{"num_attention_heads": 14, "hidden_act": "tanh_gelu", "positions": "learned", "init_std_o": 0.0034, "init_std_down": 0.0034, "init_out_by_depth": true, "optimizer": "muon_variant", "warmup_steps": 200, "schedule": "wsd", "decay_shape": "linear"}
Each number is 128 + 24 x the weight over the matrix's rms, rounded and kept within 0 to 255. Layers, rows and columns count from 0.

# layer 8 attention output (transposed), 896x896, rms 0.032, rows 345-357, columns 0-127
[[113 118 110  96 158 142 118 132 106 150 138 145 129 119  94 143 166 151  85 150 177 148 128 139 118 160 193  65 138 143 186 148 154  97  61 145 128 140 148 154 130 129 161 132 129 159 146 165 149 117 104 137 121 141  92  97 118 135 108 126 161 166 137 111 137 105 121 139 136  89 136  64 163 135 164 111 136  94 144 187 122 155  81 117 147 176 129 128 135  99 115  99 147 108 112 168 133 146 103 173 120 129 128 124  96 121 142 105 157 155 151  98 113 127  94 148 125 129 151 122 124 130 126 124  71 122 179 153]
 [ 94 111 171  87 127 161 157 127 113 131 159 173 107 178 124 101 102 100 159 135 131 144 113 137 120 175 111 114 125  91 120  93 142 151 157 141  75 113 145 134 100 119 185 130 134 123 106 109 109 196 116 120 148 139 132 137 109 144 141  82 133 136 175 119 108 126 113 112 114 133 142 103 166 134 144 115 151 167 117 148 124  73 122 108 114 147 131 133 118 100 125 131  98 132 134 111 144 136 116 102 138 132 119 185 128 140 120 111 141 177 166 152  95 185 133 125 146 118 111 178 129 143 114 107 106 146 129 122]
 [147 148 139 105 184 106 120 136 163  91 146 160 149 128  96 146  82 106 119 139 156 141 126 131 127 129  76 107 138 109 116 121 135 104 137 145 156 142 148  88 146 139 115 118 124 154 129 139 105 163  91 138 146 138 163 185 119 186 134 128 144 133 105 148  97 125 143 112  92 109 116 163 139 154 134 121 118  93 111 114 151 162 136 137 135 177 141 101 132 175 211  92 116 111  90 143 122 138 136 146 154 153 123 109 131 192 164 150 159 148 148 111  80 144 146 115 132 200 116 118 152 189 164  91  79 132 106 152]
 [118 185 118 168 163 139 126 110 147 127 157 126  99  94 162 142  98 135 128 135 149 132 128 126 167 137 162 111 130 103  89  89 170 141 117 139 124 119 121 122 142 107 136 168 118 132 120  65 135 100 145 149  97 105  94 124  96 145  93 106 122 156  85 156 140 170 145  86 122 135 147 174 124 108 142 126 100 136 146 123 144 132 188 140 149 136 117 169 121 140 101 133 148 125 130  80 151 138 142 129 146 117 139 127 105 125 137 160  93 137 155 148 145 130 156 133 134 131 117 135 127 127  85 141  97 142 117 161]
 [131 154 101 125 152 162 111 153 166  81  87 148 123 158 153 123 111 134 127 151 153  84 105 161 128  75 139 136 118 185 159 135 160  96  97 109 159 138 143 119 134 184 166 152 167 178 103 102  91 119 136 132 111  58 114 113 124  92 100  83  79 147 106  68 178 140 127 117 136 118 112 121 113 166 152 159 127 137  82 141 108 128  93 142  88 115 155 125  97 129 106  81 108 145 131 124 128 104 128 128 132  84 111 157 137 116 116 134 139 143 143 116 158 105 125  93 145 150 130 128 122 147 132 125 181 185 114 154]
 [115 123 112 190 158 108 124 122 156 136 105 159 142 197 148 107 157 131 145 161 122 137 103  81 140 108 156 122 104  90 115 133 110 139  97 136 107 140 138 112 154 145 166 116 108 143 155 133 130 126 158 125 145 116 136 115 123 113 109 141 109  87 109 157  83 107 163 109 173 122 125 112 126 139 127 125  84 187 103 116 162 125 141 145  97 106 118 119  96 122  85 151 110 148 104 140 147 159 161 146  91 176 118 113 121 127  94  78 160  76 121 133 158  91 160 153  69 100 138  74 164 153 178 165 151 161  95 206]
 [147  96 100 146 151 132 120  72  99 115  91 137  97  94 126 148 135 164 130 174 103 106 163  90 135 141  87 120 147 137 144 131 120 119 107 138 131 124 117 115 122 168 138  81  94  87 154 148 100 101 216 139 168 146 148 170 136 146 144 111 208 130 116  81 134 155 125 140 136 123 114 109 155 134 152 139 168  98 103 114 121  86 182 110 136 132  98 144  82 144 168 131 114 147  89 127 154 187 150 124  98 146 112 139 114 101 124  93 123  85 177  74  86 103  80 136 122 128 103 142 119 105 187 109  93 125 164 148]
 [143 126 117 119  91 142 103 133 116 147  97  88 148 159  71 140  92 113 137 115 114 139 140 111 119 130 177 154 127 119 106 126 155 138 160 155 137 133 153 199  97 148 130 158 127  97 117 137 109 146  99 142 174 118 125 110  95 127 103 125 151 168 115 136 136 131  78  94 103  86 104 128 161 120  96 148  83 144 111 138 175 127 181  72 149 164  92 108  84 138 113 138 114  99 199  74 100 127  80 117 136 126 116 157 121  96 165 132 136 163 185 119  66 143  92 145 146 135 106 130 145  85  93 112  96 129 135 128]
 [128 100 160 145 184 115 106  90 121 129 106 162 128 109 117 102 118 130 164 128 160 136 138 111 146 152 108 121 119 104 127 140  88 129 153 138 194 114 119 150 108 126 121 122 157 121 154 131 124 150 129 105 124 168 153 114  82 128 122 143  86 113 123 144 137 169 122  90  80 135 139 154 122 127 108 121 121 107 133 158 127 114 168 111 143 123 151 139 113 141  93 183  78  94 114 106 133 143 105 100 113  75 158 143 126 139 158 113 150 141 111  62 143 157 127 116 136 103 137 149 126 153 110 105 103 135 113 148]
 [114 160 132 123 143 105 135 139 128 113 119 142 153 175 107 123  89 134 126 113 118 114  96  96 150 108  72 100 116 106 129  69 131 144 164 140  99 134 136 131 162 171 172  91 152 117 144 170 129 152 117 106 116 105 131  79 154 160 123 133 176 139  91 133 140  80 153 113 127 117 150  93 120 123 157 100 135  93 142 121 139 148 173 140 120 104 127 146 125 136 109 154 141 122 125  90  84 121 152 121 155 102 134  46  84  69  99 101 112 145  95 120 130 128  69 127 144  84 144 120 135 105 128 124 152 104 146 161]
 [120 139  76 153 113 148 170 115  96 142 159 110 118 161 114 107  96  76 113 134 112 110 155  92 134 104 135 100 156 147 134 116 127  95 110 139 149 129 153 129 148 109 149 175 108 122 129 144 130 182 128 120 169 171  82 107  90 123 114 133  95 112 120 104 135 157  90 123 120 119  95  90 142 153  84 123 146 141 128 143 159 111 107 109 175 114 163  99 148 151 118 154 159 123 145 162  98 149 115 114 104 138 149 132 137 133 151 101 143 107  78 177 115 149 122 119 134 141  63 130 115 149 171 107 122 139  96 139]
 [131 111 149 114 155  92 103 109  81 136 139 125 140 101 141 108  80 138 104 153 152 146 126 171 119  91 152  99 135  95 177 120 125 151 131 133 135 111 108 141 111  89 114 111 133 104 105 116 125 131 114 120 127 101 150 177 107 121 136 118  89 144 125  86 104 146 135 104 127  99 113  91 124 127 124 109 125 117  86 136 106 135 124 141 115 124 133 145 122 156 140 139 121 109 123 148 123 153 150 108 163 163 146  63 146 145 101 129 184 146 162 126 123 114 106 106 130 124 139  94 130 159 130 129  97 152 146  77]
 [149 136 130 150 154  72 102 134 117  99 160 101 126 117 150 117 139 117 113 118 115 103 137 147 125 129  93 155 137 119  84 131 133 119 121  87 133 126  83  48 169 169 133  88  89  85  90  55 100 113  79 123 108 154 108 144 122 116 140 115 139 136  99 115 166 105 126 131 141 144  99 121 133 175 146 111 131  97 125 110 149 133 176 121 114  99 131 139 139 143 154 100 139 111 130 102 104 111  91 173 201 147 109 123 128 139 127 154 176 145 115 112 112 119 146 128  73 118  97 132 112 138  98 153 117 151 117 161]]
# layer 8 attention value, 896x896, rms 0.0363, rows 346-357, columns 0-127
[[149 136 135 138 109 105 127 137 166 131 140 174 128 146 149  97  95 115 124 156 134 148 133 127 199 157  86 106  99 114 141 129 124 156 123 116 177 123 120 139  91 126 138  95 145 110 133 124 156 165 149 125 133  87 144  76 146 169 144 132  79  89 107 138 111 132  65 129 155 129 129 110 158 117 138 141 150 142 122 164 129 105 105 100 129 165 138 156 119  71 132 136 108 146 100 159 184 117 151 134 122 150 122 142 119 165 129 112 183 134 141 129 165 104 138 111 159 114  43 142 120 103 123 130 120  77 142 131]
 [113 154 149 109 166 169 102 141 105  91 134 132 145  91 121 126 115 100 114 125 163 143 142 115 139 137 139  98 135 100  85  64 111 117 143  87 144  95  96 122 109 123 108 149 103 123 147 143 156 137  98 152 154 127 134 146  82 170 134  97 123 123 121 137  90 162 140 126 114 159 170 124 148 105 112 116 132 110 150 125 153 131 111 138 113 130 102 138 127  84 205 147 115 155 107 166 107 134 159 173 159 164 153 134 139 163 144 142 147 134 152  98 163  99  70 150 136 152 114 175 127 156 158  93 112 144  78 148]
 [120 151 134  96 126 143 127 134 128 146 138 124 143 115 129 119 196 100 128 167 120 137 116 147 138 133 148 147 120 108 130 114 130 115 119  81 146 147 127 128 104 127 124 143 140 140 145 123  99 139 176 130 155 131 109 129 118 125 157  93 120 123 129 160 146 117 121 116 121 130 140 105 136 148 123 148 103 146 122 152 143 144 148 125 139 120 117 145 158 106 129 147 170 133 102 137 129 179 118 141 101 142 124 103 115 122 126 116 139 152 141 131 141 165 141 111 131 128 101 146 109 159  92 144 132 119  68 146]
 [122 142  89 131 157 145 117 135 137 165 151  68 148 166  84 165 148 155 147 116 100 119 138 124 113 153 142 133  83 150 116  85  77 119 120 154 117 123 139 130 142 135 169 133 133 134  85 108 129 141 134 116 120  93 103 134 118 146 112 103 107 128 108 167 185 150 129 116 119 105 145  91 108  94 124 167 120  81 121 137 102 110 128 166 134 125 144 167 134  88 102  61 127  97 136 144 107 133 112  81 127 137  90 163 126  92 154 140 155  91  97 129 100 150 140 150  80  97 124 123  92 131 124  78 126 166 100 104]
 [140 125 140 123 130  90 108 105 153 154  81 116 122 186 127 114 137 130 100 131 115 125 133 108 132 186  90 135 115 110 127 147 120 124  85 157  99 142 151 129 109 114 109 112  92 166 165 111 132 153 146 148 117  90 147 135 118 146 123 170 117 103 158 166 150  92 145 137 123 143 160 137 167 141 141 167 102 167  97 137 106 108 179 141 144  80 156 159 107 147 103 120  95 142  99 162 115 102 105 156 159 135 131 134 117  95 119 114 139 126 119 136 160 130  92 104 141 136 140 117  92 112 124 151 118 181 112 174]
 [123 113 137 165 132 111 128  88 136 118  90 166 102 125 113  99 137 137 139 128 127 155 112 111 169 117 131 158 147 130 142 136 126  75  82 171 144 169 169 101 125 132 130  94 134 133 143 101  86 127 167 134 124  92 152 180 166 203 139 106 129  86  98 128 102  95 169 153 110 151 150  99 109 120 119 153 169 120 137 137 143 125 163 136  98 107 149 114 126 133 164 157 153 150 114 116 116 152 138 115 143 111 150 104 117 103 148 112 153 138 187 106 131 105  92 128  88 126 143 126 116  88 186 178 158  98 145 152]
 [174 127  97 100 120 112 147 109 156 164 136 124 174 175 129 154  83 140 132 124  86 125 148 131 109 131 138 146 140 104 131 129 125  84 112 132 130 133 126 123 118 115 124 109 167 134 139 147 138 141 110 105 143  96 114  90 137 146  95  70  99 138 115 142 128 129 133 102 130 138 116  99 108 147 103 173 120 172 126 157 130 108 145 108 138 114 119 106  56 132 121 175 169 133 163 163 121 104 138 119 153 105 135 129 171 146 165 149 162 128 153  90 100  81 109 139 135 154  93 170 127  89 130 127 136 134 142 150]
 [ 98 123  47 160 175 107 110 122 120 100 158 149 180 123 106  93 160 136 103 129 124 148 131 136 154 106 113  98 164 137 137 109 100 147 124 118 105  78 125 118 121 128 112 108 152 124 172 137 142 136 124 109 128 140 149 155  68 138 122 140 142 146 112 126 153 167 109 103  79  94 138  86 129 129 112 153  71 136 152 102 143 156 152  89 142 156 122 149 109 138 100 149 106 127 144 116 159 104 118 109 119 133 172 149 126 122 137 104 119 139 126 110 124 134 110 126 156 123 145 170 131 134 136 159 113 156 107 121]
 [ 87 170  98 168 130 155 163 105  97 141 131 138 163 132 106 128 108 144 109  93 110 140 151 130 122 159 115 135 106 127 108 124 114 127 105  88  80 173 129  90 111 140 134 154 139 102 153 177 169 139 113 150  95 100 133  72 182 122 156 130 118  99  96  86 179 121 160  82 138 142 124 117 114  95 114 120 154  93 109 160 130  98 172 183 148 152 133 140 149 113  95 143 158 138 129 153 108  90 153 125 163 106 117 110 137 115 109 131  97  80 138 141 124 110 163 113 144 142 156 144 123 155 187 157  98  84 127 117]
 [ 79 140 100 156 132 112 164 135 148 120 111  97  71 111 101 138  90  87 135  93  84 118 143 131 158 138 116 156 136 107 145  80 103 171 120 177 140 101 133 133 149  99 140 106 121 149 126 133 137 192 133 135 178 140 103 168  73 148 142 108 172 120 142 114 166 172 135 134 134 148 121 137 164 159 113  58 163 180 166 138 112  96  61  93  54 114 145 134 157 147  97  98 149 146 103 105 133 142 123 133 133  85 108 174 108 169 146 125 105 165 118 102 137 115 115 156 103 117 119 173  95 218 139 125 137 148  97 162]
 [147 105 151 103 176 152 117 113  76 166 118 125  88 131 116 124 108 129  77 122 126 148 110 125 160 146 161 128 124 102 143 115  67 113 123 115  75  96 108  89 111 113 106 167 144 139 111 156 135 175 114 114 117 108 134 146 146 119 120 139 147 136 136 180  84 127 116  73 114 123 107 136 137 121 100 147 106 131  99 123 151 154 113 155 107 149 141 145  73 130 126 109 139 112 157 107 128 139 158 110 140 149  99 147 133 145 146 143  74  93 179  94  93 105 123  91 163 166 136 135 125 146 131 112 158 110 192 107]
 [128 180 121 151 116 107 135 112 107  73 155 104 139 102 100 113 169 112 123 129  96 156 122 120 112  79  80 159 114 129  68 170 106 127 149 113  68 138  72 114 101 143 109 125 139  86 152 116 143  82 125 132 109 142 133 108 123 183 105  98 123 131 112 109 155 148 114 118 126 113 112 105  95  99 134 161 151 138 166 166 162 132 127  91 138 131 110 121 146 114 183 119  95 120 165 135  94 128 110 122 158 132  96 154 129 119 123  80 151 157 124 110 142 163 121 117  92 160 103 107 167 147 129  82 155 118  96 128]]